python train.py --n_kv_head=1 --vocab_size=2048 --norm_eps=1e-05 --rope_fraction=1.0 --tie_embeddings=true --init_std_o=0.0 --init_std_down=0.0 --weight_decay=0.11 --doc_mask=true
Each number is 128 + 24 x the weight over its row's rms, rounded and kept within 0 to 255. Layers, rows and columns count from 0. The size above them is the row's rms in percent of the matrix's.

# layer 10 attention query, 96x96, rms 0.127, rows 15-31,46-63,78-95, columns 0-95
size [ 95  97  97  96 120 101  97 102  98 114 124 115  83  73  95  98  99 101 112  77  87  75  84  96  92 104  96 108 100 104 130 127 113 107 111 104  85  94  92  98 101 103 107  99 105 108  98  87 106  87 115  93 115]
[[139 128 129  89 135 138 107 124 107  95 134 148 151 108 141 135 143 112 106 114 108  83  76 141 141  78 175 101 120 116 133 150 146 157 157 149 116  95 142 125 139 160 112  97 132 101 141 102 135 120  91 162 158 137 138  88 122 137 153 171 120 142 129 129  89 130 135 134 151  78 132 103 157 126 142 115 125 101  95 156  98 139 104 143 131 165 147 129 153  77 129 142 146 110  74  89]
 [131  85 137  91 113  99 147 130 131 114 137 126 143 152  88 118 171 104  96  97 107 150 147 142 105 133 103 193 125 115 131 102 122 170 150 112 134 129 120 116 146 103 147 153 116 113 131 137 123  66 135 157 124 139 154  90 121 123 124 149 149 119 141 123 115 122 117  90 110 166 159  83 160 137 159 144  75  89  92  96 131 117 122 158 127 138  85 136 153  90 137 115 119 119 160 130]
 [167 141 168 140 120 122 112 112  83 104  93 158 129 120 168 127 154 147 113  91 123  99 150 130 119 159 150 110 121 108 143 181 172 150 168 147 121 137 108 118 117 146  78 121 122 115 112 115 138 165 124 102 154 158 138 126 112 133 115 144 151 122 105 117 146 104 125 107 158 130 137 122 132  95 147 120 169 147  64 144 140 105  82  93 164 121 117 130 142  97 146 160 170 127  99 137]
 [178 128 117 154 149 142 134 131 161 120 125 133 156 114 134 133 109 167  80  86 134 140 138 159 108 175 124 137 130 151 135 171  86 166 125 111 112 160 128 107 129 114 120 149 148 102 137 131 127  98 115 132 138 141 156  96 119  99  74 129 141 133 110  84 143 106 167  75 106 149  87  97  87 107 122 137 132 116 109 139 142 107 122 138 158 176 102 117 111  94 157 144 102 148 114 126]
 [128  99  59 146 134 128 116 148 166 119 125 147 100 114 128 146 114 124 158 135 152 115 116 141 125  76 102 108 152 146 105 109 150  87 125 136 110 126 130 166 121 114 142 124 104 165 108 159  92 152 160 113 132 133 109 146 147 164  91 145 124 140 154 146 153 128 110 162 112 144  96 153  89 137 100 174 135 133 130 110 133 118 133 153 105 138 167 126 107 159 106  91  69 104 178 126]
 [149 107  78 184 104 142 121 147 162  57 102 124 141 117 161 145  89 156 156 137 137  82 139 140 124 139 109 140 117 139  94 114 141  89 127 134 150 138 111 161 124 139 132 130 125 148 131 124 114 113 140 118 121 130 114 167  77 141 121 157 112 147 147 114 143 140 125 139 128 154  90 171  73 129 119 140 163 155 134 116 127 145 127 123 137 139 169 129 117 151 111 122  60 165 152 117]
 [144 143 130 180 114 101 123 128 133 122 110 139 123 151 145 107 154 132 165 141 118 108 130 130 139 102  88 155 118 163 112  78 127  80 113 139 128 130  87 154 122 127 132 145 106 147 106 134 107 142 144 104 133 162 159 172 128 162 121 162 147 142 146 120 159 149 121 162  96 193 109 144 125 156 135 163 147 151 114  95 144 104 144 100 125 104 129 112 114 149 125  84  73 152 178 133]
 [113 103 145 127 169 122  77 129  91 116 133 130 132 177 106 124 141 104 117 112 101 110  78 153 152 148 138 113 127 112 133 146 135 149 148 149 139 120 130 153 102 127  70 122 143 122 163 108 157 160 105 137 115 109 121 117 137 112 119 114 127 142 100 119 130 123 133 123 124  86 171  77 117 114 127 126 150 108  62 122  81 163 154 143 127 133 104 143 116  92 141 159 188 121  86 137]
 [127 100 143 149  87 100 115 113 134 133 129 143 133 166 136 124 146 124 144 145 129  80  77 146 122 133  85 159 125 120 117  87  83 109 149 112 125 140 106 123 121 157 133 154 117 135  88 141 100 150 168  93 148 155 158 146 110 143 124 120 138 124 140 120 162 123 129 172  97 157 132 136 142 147 151 181  98 154 128 112 132 110 178 122 164  97 115 119  88 177 113 122  98 148 165 152]
 [104  91 142 166 100 100 125 135 151 129 118 155 144 163 112 108 165 143 133 169 114  90  97 112 124 173 110 157  91 142 101 101 106  85 133 127 128 133 106 134 115 139 143 158 109 133 115 114  97 135 144 101 135 135 169 138 137 103 112 122 142  96 128 131 175 165 143 139  97 171 144 136 177 155 144 155  89 131 105 101 153 117 160 101 141 104 106 103 106 163 115 136  93 145 151 155]
 [132 126 162 139 118 139 104 130 125 111 160 189 135 147 135 111 178 146 127 142  83 117 112 127 145  98 133 114 102 122 127 139 167 137 117 113 130 112 104 139 111 161  92 100 111 102 159 146 130 161 124 122 123 165 150  91 138 110  82 181 139 132  99 137 127 147 110  93 135 127 178 130 127 168 153 123 150 136  83 143  88 160 160 139 102 133 123 133 154  89 140 142 164 103  89 124]
 [136 146 121  90 120 118 138 137 139 139 140 142 162 111 129  96 133 146  72 115 114 148 122 100 143 119 182 111 111 111 113 145 182 175 154 152 126 125 160 118  94 108  96 110 113 107 134 119 146 126 105 177 131  95 150  69 117 125 120 138 121 124 132 117  93 126 109 103 154 106 125  96 150 123 148  86 135  79 106 133  93 161 124 116 104 148 119 149 133  76 155 166 149 112 118 102]
 [ 98 165 134 138 176 157 145 106  90 125 126  70 113 121 103 146  83 121 115 141  99 154 137 147 128  90 175 129 156 114 132 167 122 138  93 113 117 102 138  78 138 120 109 112 142 165 140 144 139 147 118 157 110 105 110 135 128 116 145 136 131 136 120 117  99 120 139 103 132 100 151 135  93 139 105 103 162 132 148 146 121 115  85 156 125 105 155 173 194  89 147 142 130 118 107 103]
 [138 129  98 164 159 148 125 104  82 109 114 154 100 120 110 155 162 126 110 149  77 107  36 155 127  91 111 138 138 161 150 132 163 141 121 159 120 119 153 123 144 144 113 114 142 146 134 146 120 155 140 144 160 116 168 128 122 103 154 110 136 109 143 175  94 145 143 148 168 131 142 118  84 121 142  89 115 143 109 128 104 158 117  88 124 126 123 117 169 117 136 122 111 115 117 110]
 [135 150 130 123 162 172 159  90 132 122 158  84 119 131 144 146  87 106 161 108 154 150 170 146 130 137 153 135 130 136 136 146 116 137 107 109 145 157 119  99 169 110 115 126 147 143 109 128 136 110 142 151 128 139 108 118 160 143 116 146 106 129  82 100 109  92 121 105 144 103 145 123  70 118 108 111 150 147 175 158 141 119  97 193 129 138 163 128 175  99 150 103 143 137 123  87]
 [163 134 103 147 100  80 111 159 115 141 116 157 110 103 133 120 150 156  99 145 167 157 149 103 124 136 125 103 141 121 132 119 114 123 102 118 110 134 126 142 122  86 153 126 131 153 147 134 156 110 129  82  96  61  91 142 124 120 118 143 149 130 162 124 167 136 148 132  97 132  85 127 150 130 116 147 109 107 124 115 108 140 148 110 136 130 105 130  71 189 138 147  92 162 141 187]
 [137 145 138  95 133 151 133 165 117 113  92 143 131 109 120 150  95 143 156 147 122 140 164 124 136  97  78  76 135 130 122 117 147 114 128 105 103 126 130 140 111 141 130 102 134 139 144 133 149 143 142  97  83  91 111 177 155 113 156 110 139 156 142 159 116 137 104 160 134 133 118 145  76 116 103  95 159 142 147 146 106 115 107  98  85 174 150 159  81 145 106  80 158 139 126 153]
 [144 124 125  91 126 141 120 107 111 130 170 153 133  98 110 150 140 115  72 138 102 106 104 131 163 148 134 107 101  76 157  91 101 137 140 116 153 102 136 148  89  93 115 108 113 105 125 106 157 152 140 122 169 104 127  89 138 162 121 103 191 124  99 139 118 125 147 120 121 126  70 119 174 131 127 147 150  81 104 111 126 144 137 125 104 114 106 157 116 106 160 157 130 127 104 108]
 [145 109 131 114  90 115 108 162 162  90 155 136  86 131 168 114 117 109 155 135 122 127 133  71 131 125 136 111 156 101 157 121 114 120  97 168 140 147 160 152  65  94  82  82 105 140 119 159 107 140  69 124 174 111 138 116 136 126 120 136  99 135 154 146 139 156 106 123 112 131 139 128 105 128 118 138 136 124 175 113  96 143 125 104 117 101 146 115 149 127 121 108 112 176 136 106]
 [ 92 140 117 123 144 119 129 157 161  90 106 145 120 153 119  95 137  82 147 152 156 117 136  67 124 111 124 143 112 139 110 124 132 108 135 114 103  99 114  68  93 170 146  93 104 136 111 144 107 132 115 169 160 123 113 121 112 140 101 117 114 114 101 158 110 138 134 151 133 131 166 157 165 108 105 109 124 144 162  91  95 144 109  90 167 111 147 131 104 154  75 127 138 156 150 137]
 [ 95 187 109 130 154 105 167 120 153 124 111 149 117 125 161 149 139 165 144 139 143 148 173 134 139 132 155 116 133 137  97 118 117  78 153 123 174 136 130 146 141 101 124 120 126 102 123 139 117 149 190 132 112 102 154 106 148 106 156 142 146 156 105 126 119  82  49 136 111 128 145 102 121  86 130 142 100 153  90 102 141 156 124 146 145 155 128 144 135 128 140 115 130  97 142 154]
 [120 131 135 115 104  93 113 154 117 118 133 101 103 182 149 129 128 110 115 102 117 148 115 125 161 144  81 122  74 156  87 136 123 110 127 122 144 109 109 131  81  92 179 140  96 128 168 122 126 110 164 141 124 126 148 132 137 167 104 139 144 113 128 114 139 116 135 169 138 156 100 113 130 114 102  84 110 152 109 104 147 122 103 151  98 134 183 117 115 134 120  88 171 106 168 156]
 [126 148 158 154 113 156  96 100  76 123 122 175 126 138  87 115 122 128 147 129 135 116 145  87 120 120 144 157 109 133 148 150 126 155 140 130 104  91 131 140 116 141 154  90 175 157  91 136  98 180 119  91 145 134 171 122 146 173 112 164 115 144 141 143 120 125 140  99 133  80 112 106 132 170 117 111 103 136 166 177 118 128 114 108 155 130 130 128 154  73 143 123 124 119 117 126]
 [152 162  81 134  99 137 123 150  87 131 125 138 143  88 147 132 120 134  89 103 110  81 138 153 161 108 131 108 110 116 116 122 143 138 148 117 113 123 120 130  97  82 111 110 106 103 156 112 142 101 144 102 120 108 125  67 137 140  85 126 150 137 144 149 157 145 139 145 166 174  93 123 170 123 123 140 130 102 162 107 132 166 142 138 125 113 119 159  99 125 169 171 127  74 139 115]
 [101  75 156 152  86 123  69 139 100 136 150 105 165 199 104 106 155 138 132 119 131 112  71 121 132 103 152 103 147 129 105 135 155 136 154 150 122 138 123 154 111 135 130 134 118 138 176 116 114 135 138 140 132 133 134 114 132 101 106 169 109 123 139 148 134 117 135 143 136 123 150 150 160 145 180 108  89 126 140 113 126 120 182  87 109 110 110 121 167  94 136 147 124  90 136 131]
 [115  80 102 132 110 117  95 146 129 128 133 154 106 114 136  87 108 107 165 181 148  91 144 157  99 116 103 117 151 155 132 103 124  85 139 173 126 137 131 137 151 117 140 131 124 158 107 117 110 119 107 116 154  84 113 137 126 118 144 116 131 154 148 104 123 135 123 153 123 142 195 114  91 138 160 113 121 154 185 163 132 126  94 136 127 137 107 110  92 162  87  87 119 152 125  96]
 [ 96 131 130 150  69 122 114 145 152  99 126 145 117 130 103 112 114 145 152 154 139 104 123 162 161 111 115 122 128 165 120 114 151 112 117 168 123 150  94 171 134 125 145 148 134 120 140 136  94 132 109  81 127 132 123 151 114 105 180  99  99 126 172 134 142 134  80 159 108 118 176 139 111 153 125 108 133 157 193 148 130 109 171 133  96 138 124 145 138 171  97  99 146 158 133 121]
 [123 116 156 119  83 132 102 115 111 123 144 139 149 118 107  84 119 148 137 171  98  92  79 158 154 104 119 107 131 106  96 103 109 118 157 164 162 136 105 193 142 147 138 134 156 132 137 124 112 154 122 108  95 122 116 150 103 151 148  81 128 144 116 147 159 120 135 153  99 124 177 134 116 148 161 138 141 114 135 147 108 113 126 158  85 107  89 131 119 171 119  91 162 141 135 104]
 [ 92 109 119 125 125 118 103 139 133 103 134 141 142 118  87  97 140  83 148 128 116 155 128 109 117 108 183 112 109 116 109 148 174 126  86 174 115 120 170 143 104  94 131 128 125 117 109 124 118 168 110 101 142 124 176 103 147 105 122 154 137 115 168 130  84 107 109  91 167 104 160 157 152 153 142 102 114 143 127 145  97 135 107 113 110 139  86 136 142  67 119 126 126 133 105  98]
 [135 134  85 107 142 109 113 146 168  75  95 116 150 121 127 138 148  93 116 162 102 164 135 103 142 120 158 127  79 115 162 133 143 170  97 158 104 131 163 130  71 108 122 109 133 101 150 100 120 158  96 133 128 101 112 121  92 122 147 113 131 124 102  99 119 135 114 122 126 132 122 104  90 104 130 111 136 111 107 120  95 180 133  90 103 123 155 148 118  88  83 139 164 108 125 142]
 [123 137 161  96 120 175 131  99  93 162 185 154  99 145 119 122 138 141  94 105 114  95 107 121 115 131 118 112 119  89 136  83 116  95 120  85 152  98 114 164  94  85  90 151 103 159 114 158 114 157 109 123 162 143 154 116 147 162 100 117 153 109 139 163 100 106 129 109 124 132 117 130 185 152 116 137 157 117 124 119 151 143 146 126  99 119 129 105 127 130 168 130  98 133 112 117]
 [120 101 131 120  87 141  90 122 158 113 161 151 101 155 132 121 108 162 151 129 129  91  93 115 116 102 104 100 133 139 137  81 103  93 119 118 146 119 113 158 122  81  99 123 133 166 146 146  93 137 128  73 161 120 133 143 105 144 100  90 113 129 150 156 130 114 119 175 102 125 161 141 125 134 118 142 155 122 182 105 126 141 153 111 101 127 141 139 111 182 115  79  93 136 121 141]
 [115 175 163 142 140 160 149 113 114 138 130 119 105 161 159 108 117 138 130 112 158 128 135 167  95 139 125 158 158 137 121 125 147 112  96 110 104 118 107 123 144 125 115 152 132 150 118 175 114 127 126 142 116 177 182 103 159  95 102 179 115 128 146 139 130 122 135  84 134 111 133 130 139 169 127  99 158 176 122 151 152 101 117 147 168 143 148  79 170 116 165 149 109 118  90 131]
 [126 114  97 138 137 134 127 160 113 150  85 113 169  97 121 139 162 111 106  89 100 124 119 126 116 120 121 160 108 142 124 159 169 144 183 141 128 127 130 123 147 184 129 140 118 112 103  83 176 113 143 149 103 133 111 118 121 121 156 137 153  86 111 128 125 147 116 113 169 144 110 106 134  91 133 111  57  95  85 119 129 126 112 105 129 136 103 158  92 119 130 169 145 105 154 115]
 [153 119  92  96 191 162 164 134 108 135 107 122 141  57 127 156 130 101 109  99 150 148 155 128 121 145 143 134 109 126 164 145 159 157 156 113 112 134 142 109 155 113 128 125 133 132 104  88 144 149 141 157 106 123  98 104 144 123 150 147 119 135 140 141 110 102 110 134 174 105  73 143 141 103 100 122 109 134  96 147 111 139  93 142 138 151 142 144 113  87 191 125 142  97 126 124]
 [137 100 130  81 112  99 117 137 117 120  82 134 159 134 110 155 141  90 172 153 122 122 120 151 129 137 146 168  85  97 127 150 126 131 129 171 142 174 136 115 129 189 139 127 135 119 138  76 162 128 152  99 115 151 125 126 123 129 163 103 159 108 109  89  91 157 126 122 176 120 121 136 174 114 133 155 118 139 101  96 162 125  92 134 155 148 125 129 140 109 160 159 150 147 119 121]
 [ 84  84 124 109 115 141 120 149  99 104 134 150 133 102 148 120 130  55 144 150  87 129 114 120 138 115 136 147 119 116 158  88 132 127 151 155 128 114 191 148  97 166 105 101 123 147 126 172 103 157 134 134 150 131 153  99 123 151 151 118 103 114 130 122 120 155 118 118 114  89 130 149 134 138 122 107 123 171 113 170 105  94  88 140 134 127 177 131 154  79 130 114 128 122  89 125]
 [159 160  98 135 141  94  97 129 162 122 111 152 151 113 148 146 176 179 162 163 139 146 110  87 112 118 124 122 126 163 157 110 128 129 137 159 116 112 126 115 125 130 153 115 123 176 137 123 108 110  86 187 121 126 162 144 147 140 152 137  72 106 132 132 159 155  76 124 147 144 116 141 123 134 162  87 138 161 134 127 114 155 144 111 115 105 115 155  99 133  81 116 155 142 115 128]
 [171 132 148 124 166 108 108 133 141 119 132 125 121 162 144 145 146 121 149 175 116 169  98  79 128 137 153 149  78 142  93 123 108 150 141 154 142 135 124 118  74 120 109 157  92 131  99 121 102 133 161  93 151 125 151 111 130  76 130  80  96 123 125 132 153 121  96 108 100 161 117 140  95 124 166 138  83 130 154 144 123 119 167 134 108 134 121  94 131 101 125  79 128 125 121 128]
 [152 103 115 114 138 138 104  98 124 137 153 100 132 145 174 149 137 149 137 154 115 137  91 141 135 130  63 138 101 153 115 124 136 136 146 171 117 111 109 116 158 137 113 134  91 128 157 138  96 148 187 145  96 153 140 131 142 135 134 110 125 132 158 154 165 119  96 107 121 136 130 108 109 119 171 118 146 164  88  94 158 169 110 157 144 109 168 170 109 106 123  98 169 112 161 135]
 [ 61 111 117  96  88 133 150 144 120  74 117 144 115 118 156 117  96 103  99 114  99 101 132 146  95 113 133 122 118 137 126  99 160  90 126 128 117 103 131 131 152 138 112  94 147 100 143 120 146 125 128 110 160 130 115  98 161 106  96 175 154 114 135 129 124 144 173 144  87 109 173 140 134 140  98 106 137  64 151 131 135 126 126 137 153 147 106 125 111 138 144 138  92 164 147  84]
 [110 131  87 108 120 189 162 101  77 170 126 113 112 120 148 107 110 107 115 125 137 113 153 134 138 152  84 147 142 133 112 109 150 104 122 122 110  96 131 135 140 127 153 159 132 101 128 143 132 120 144 150 134  80  97 117 127 143  83 141 130 140 158 155  84 116 161 128 111 108 116 115 152 144 117 131 136 121 141 135 133 177  88 125 125 125 144 198  86 134 121 175 104  80 146 113]
 [ 98 158  85 156 129 122 102 100 119 171 125  99 111 134 135 124 109 127 109 113 154 135 191 181 140 151 129  94 135 130 110 131 136 111 135 130 163 121 135 118 152 121 139 125 143 122 151 124 127 157  87 130 153  78 117  78  90 117  65 116 142 135 128 122 101 129 143 141 101 119 133  96 142 125 113 121  84  92 141  93 130 146 106 127 100 136  94 172 123 141 184 151 122  98 117 138]
 [120 105 120 155 129 151 109  94 113  97 157 147 103 117 128 139 163 108 122 146 139 134 148 161 171 141 159 152 129 162 145 142 168 169 159 154 151  84 160 180 122 112 129 126 158 121 118 137 123 158 137 150 125 137 135  74 125 141 111 135  88 156 148 115 116  81 131 149 140 104 139 107 107 133 157  91 124 115 132 137 123 132 111  80  92 122 128 150 138 112 153 141 158  77  88  89]
 [138 100 124 171  96 121 144  97 153 136 133  99 126 122 111 131  99 152 115  75 171 143 148 136 115 170 124 117 171 129 107 150 154 150 151 121  94 123 155 136 145 130 140 111 125  86 120  74 174  98 123 116 117 119  85  82  86 147 119 119 130 170 101 124 128  96 191 129 144 118 138 132 137 117 132 127  99  88 151 110 112 120 117  97 120 110  84 142 116 150 122 123 115 109 133  96]
 [147 111 119 165 107  80 116 131 150 130 123 117 115 104 102 101 132 183 124 106 157 115 144 133 142 175 150 116 138 114 135 163 147 143 152 140 151 139 163 127 148 125 125 127 137  73 141  82 193  84 111 104 111 123 103 134 107 146 120 128 107 166 118  90 154 136 147 141 165 139 114 147 121  99 130 167  99  99 152 121 159 123 112  96 134  98  81 107  98 116 134 118 119 103 121  96]
 [145 100 176 148  83 140  86 111 118 110 107 106 115 115 148 127 149 144 140 132 127  90  98 172 139 152 127 145 138 121 143  74 159 114 121 133 138 116 114 163  71 123 121 125 139 121 109 137 119 136 130 124 143 107 150 136 122 103 129 135 175 132 131 149 145 163 150  80 119 105 119 104 173 119 170 131  81 140 151 136 121 101 144 119  97 172 125 114 108  96 172 159 167 158 102 136]
 [110 124 107 103  98  99 114 179 142  67 104 152 145 116 146 135 138  92 112 161  89 137 131 105 170  95 133 100 118 126 151 133 107 160 165 172 126 125 141 152 101 131 142 105 151  79 161 139 111 140 145 135 147 128 140 121 131 137 146 125 141  81 122 108  82 173 153  99 114 128 124 113 122  86 136  87 132 110  77 126 102 159 140 118 100 166 143 143 130 100 119 129 115 131 128 148]
 [113 120 132  92 135 134 108 139 124 148 117 157 142 140 140 143 118  76 168 155 106 108 119 128 131 121 137 152  84  95 138 125 141 107 104 123 153 131 122 105 105 193 128 156 126 150 134 127 112 133 150 111  94 166 158 130 124 129 165 100 122  48 122 127  98 165 104 134 157  96 122 158 160 144 134 127 126 151 128 114 146 111  70 172 148 140 154 119 166 127 164 116 153 136 106 109]
 [132  78 143 106 101 127 109 114 130 128 114 126 137 148 129 154 107 110 166 172 123  99 120 118  89 105 129 133 110 114 106 120 138 127  93 163 132 113 147 123 100 174 130 119  92 157 139 136 127 167 125  86 103 154 116 142  95 137 159  67  69 100  91 119 127 151  98 138 162 106 145 148 134 106 112 142 156 155 105 140 114 140 135 133 136 134 158 183 149 110 109 127 162 128 106  88]
 [ 99 156 136 137 132 156 139  98 114 145 168 137  83 150 160  99 102 123 122 116 127 127 124 138 105 116 115 118 151 134 108  97 139  73  96  86 133  98  92 107 150 123  87 156 130 166 105 177 102 143 140 135 144 130 167 131 173 115 110 137 133 107 139 174 148 119 143 129 108 130 133 155 123 194 125 123 137 148 141 147 137  79 116 150 165 126 146  78 149 135 144 102 120 142 141 154]
 [145 132 127 101 142 124 128 152 156  92 116 101 150  86 115 156 134 154 100 118 148 133 151 124 134 127 123 130 121 163 156 132 102 165 138 139 128 190  94 168 126  79 140 106 108 106 155 119 134 110 120 159 122  88 106 151 131 122 147 159 151 178 138 115 146 107 111 125 125 122  88  59 132  92 115 132 122 106 127 109 134 174 137  87  98 123 100 164  99 142 135 165 119 100 149 129]
 [177 122 174  74 143 127 159 147 116 102 107 133 158 103 130 160 141 139 132 146 152 100 132 125 120 136 139 153 109 110 192 121 133 134 120 159 153 202 111 166 127 146 148 153 107 134 124 106 110  85 161 154 115 107 109 148 176 109 167 160 116 147 155 123 155 138 101 121 123 103 123 110 143  90 126 111 121 126 120  90 116 117 136 153 113 150 131 124 128 134 185 148 136 146 128 121]]
# layer 10 attention key, 32x96, rms 0.125, rows 14-31, columns 0-95
size [101  97  91  80  90 101 112  87 103 107 111 105  84 116  96 116  95 109]
[[185 170 154 171 143 115 121 137 154 132 143 148 108 123  84 115 142 111 135 103 146 123 117 155 177 137 159 156 102 142 100 148  97 130 121 110  92 197 120 150 114 102 129 118 156 139 120 134 125 132 138 101 119 148  99 124 103 122 115 144 137 118 181  85 143 109 142 101 122 122 136 123  84 137 101 133 126 127 124 120 168 117 114 134 133 103  78  78 115  90 173 108 110 150 129 132]
 [164  74 119 143 127 159 136 158 128 106 135 166 152 109 130 151 118  83 192 136 101 124 167  99 143 116 108 114 154 128 191 116 113 125 160 118 105 130 149 139 138 131 126  98 107 160 153 111 123 113 120 164 137 145 124 162 143 148 129 126  86 136 162 121 137 168 141 170 122 114 148 135 127 190  98 154 134 142 157 116 112  90 122 130 145 139 156 151 133 114 128  99 166 131 100 127]
 [144 154 122 184  44 133 111 137 113 179 101 132 118 133  98 142 121 109  91 120  95 149 154 126 169 135 121 151  98 135 103 121 110 131 142 123 129 130 116 113 142 139 161  80 142 108  83 104 132 174 122 112 125  87 122 128 115 141  88 131 130 110 122 120  99  87 138 138 150 127 135 124 136 161 111 164  96 136 143 118 117 155 107 121  87 151 152 154 100 108 139 133 148  79 137 117]
 [186 149 138 128 116 113 144 145 143 164 127 121  91 160 120 132 125 144  91 122  96 173  88 143 113 157 164  94  88 162 106 103 124 174 126 143 131 120 100 148 173  96 108 130 142 101 139 154 145 169 171 128 121 144 128 114 120 137  68 132 128 105 118 120  95 116 147 116 153 112 159 125 122 142 151 106 130 140  89 136 107 110 160 108 125 110 122 114 139 164 165 158 139 124 117 166]
 [126 132 142 134  95 148 103 167 131 112 114 103  88 161 148 114 135 131 128 144 114 129 124 127 152 117 132  93 137 101 129 127 130  94 125 151 125 130 121 133 108 162 165 117 164 127  90 102  75 136 118 138  83  97 145 102  83  91 114 114 129 161 137 144  76 133 115 108 162 153 101 113 130 151 132 120 100  88 121 160 105 104 125 126 101 162 160 165 124 110 164  84 131  80 145  89]
 [108 115 150  68 173 100 119 118 168  88 145 112 170 119 129 126 113 135 146 119 129 110 124 137 121 100 133 145 146 104 122 106 152 121  95 119 134 154 107 107 144 100  93 162  86 100 156 136 146 125 148 145 133 121  95 138 152 160 114 143 144 121 141 129 179 132 155 136  83 131 165 136 112 110 122 141 142 105 106  93 147 128 122 162 157 112  87 146 150 166 128 129 117 189  98 171]
 [121 136 156  86 148 144 130 115 169 117 141 131 146 116 106  95 144 105 153 112 152 108 138 166  96  89 129 152 129 103 126  85 169 135 116 108 135 142  92 177 132 144 122 152 131 102 108 153 137 132 152 176 127 142 121 131 115  98 117 155 122 115 139 137 150 120 152 116  83 100 187 123  83 138 114 142 122 139 139  95  90 115 142 144 133 126  99 156 157  99 151 173 105 181  97 129]
 [128  86 150 151 165  92 140 109 134 130 115 113 159 122  84 104 124 127 129  99 143 137 105 120 106 129 136 135 125 134 122 136 124 153 106 126 132 167 126 132 176 113 107 141 101 109 138 136 174 102 180  68 147 150 114 112 151 149  99 148  85 124  87 128 137 115 136 142 104 142 167 142 139 110 143 152 120 143  92 109 148 157 126 157 158  81  97 108 116 166 163 114  98 162  86 125]
 [143 129  85 160  79 163 109 119  68 171 138 126  80 129 152 161 130 143  95 145 135 140 173 103 111 151 123 143 160 138 136 145 152 122 120 127 149  96 117 146 105 130 143  96 145 201 125 123 153 131  98 136 118 142  99 136 133 137  90 105 137 149  91 139 132 101 129 148 133 117  96 116 165 154 130 119 142 130 104 153 121 138 145 106 151 138 150 138 143 110 149 124 154  77 172 113]
 [140 131 111 172 155 132  98 102 121 188 120 126 137 166  95 123  96 138  88 104 143 138 123 136 111  99 103 142 137 147  84 124 137 144 119 132  93 118 102 128 153 137 137 172 111 132  99 123 126 116 175 105  94  97 122 124  86 119  84 133 118 130 137 138 150  96 143 111 124 132 139 107 132 115 138 150 129 115  87 128 109 130 176 140 172 116  86 108 113 130 163 164 105  92 141 186]
 [140 150 103 183 139 126 100 134 134 174 111 137 136 163  89 135  97 151  98  70 139 134 144 124 103 120 131 131 158 159  93 153 144 130 118 119  97 137 102 155 160 124 133 146 124 142 104 116 149 104 159  68  86 109 110 129 105 101 102 131 103 143 125 132 145 111 122 149 124 141 143  98  97 111 118 168 123  99 105 102 119 136 158 158 159 130  99 121  78 152 157 119 100 103 146 162]
 [151 111 122 180 117 135 154 160 132 107 147 164 124 118 132 144 105 114 141  82 134 135 112 110 145 141 146 104 127 137 133 124 134 146 142 118 110 145 138 155 133 121 107 114  99 157 141 124 164  70 139 171 174 114 120 151 156  96 104 178 157 159 117 111 139 160 140 126 171 117 154 133 128 170  69 113 117 157 144 120 161  76 143 108 140 154 132 100 115  96 119 145 122 176 130 143]
 [142 144 119 140 151 166 172 164 164 109 162 182 103 117 139 115 129  82 150 111 109 137 194 126 133 111 137 158 131 120 148 134 119 106 118 105 116 143 148 102 105 112 120 138 155 161 102 136 140 138 112 177 153 150 120 131 106 126  93 129 141 140 124 144  97 147 104 130 121 115 125 124 117 182  76 162 116 133 140  85 116  78 111 133 118 184 141 155 149 123 120 117 128 158 128 100]
 [174 125 162 118 140 100 174 144 190  85 130 126 138 113 144 127 139 110 170 142 123 127  89 124 170 126 132 128 124 116 128 133  92 130 147 159 114 185 148 133 128  90  75 103 123  93 138 120  94  95 125 149 150 125 113 140 125 153 127 150  96 125 164 100 158 144  92 179 121 127 148 151 111 134 133 133 129 135 143 159 134 103  92 145 145 111 126 106 136 143  94  95 133 171 118 103]
 [117  96 154 145 165 156 132 151 150 117 119 137 129 155 105 144 101 138 167 129 164 129 141 121 132 108 102 109 157 130 142 138 108 133 150 142  92 132 163 132 120 102 128  98 100 156 181 125  88 134 115 115 107 142 119 134 150 172 163  84  90 141 122 139 164 123  93 196 101 135 133 141 127 138  98 141 172 126 129 140 142 152 105 134 164  71 146 115 128 150 140  78 136 114 144 108]
 [152  99 123 107 108 127 166  97 133  88 113 129 174 112 182 152 158 126 131 169  90 146  81 116 126 142 146 114 122 106 150 123 116 118 156 176 149 122 158 126 126 131  98 135  79  88 155 109 124  89 150 152 144 109 146 130 154 140 147 164  84  98 133 127 123 138 120 147 127 121 156 157 165 135 169  99 117 135 154 171 129 100 128 117 131 115 148 124 148 145  95 148 135 124  87 108]
 [116 136 115 124 144  74 100 101  89 100 155  73 104 122  99 101 110 153 120 132 145 111 124 163 123 119 142 158 103 139  86 136 138 115  92 116 121 125 111 110 136 133 120 159 153 103 120 135 138 169 131 113  92 110 113 108  79 100 120  95 173 138 131 117 128 105 157  70 160 134  96 104 144 101 131 114 106  84  85 104 159 122 117 126  97 159 120 130 102 113 127 133 150 133 168 138]
 [161 155  97 115 109 118 158  94 118 122 144 113 110 111 143  87 118 123 130 134 154 133 138 129 141 160 126 147 108 140 152 123 151 131 115 137 108 183 129 119 144 117 117 111 194 134 128 154 142 143 117 148 161 113  83 156 136 152 166 144 154 132 145 131 145 101 147  89 149 147 112 123 107  96 108  86 133 160 133 102 145 126 108 168  81 179 140  94 119  73 156 138 152 159 115 156]]
# layer 10 attention value, 32x96, rms 0.0741, rows 0, columns 0-95
size [117]
[[146  83  92 149 123 109 123 159 144 104 119 143 131 100 101 134 121 116 148 101 178 159 141  85 130 100 129  89 168 134 174 135 171 150 155 111  93 124 154 144 175 124 135  97 131 147 116  96 159 118 121 133  98 107  91 144 139 106 109 147 151 160 113 110 132 143 147 127 140 164 133 109 120 109  80 138 139 124 104  75 135 129 150 153 139 162 128 140  74 109 110 128 155 102 122 142]]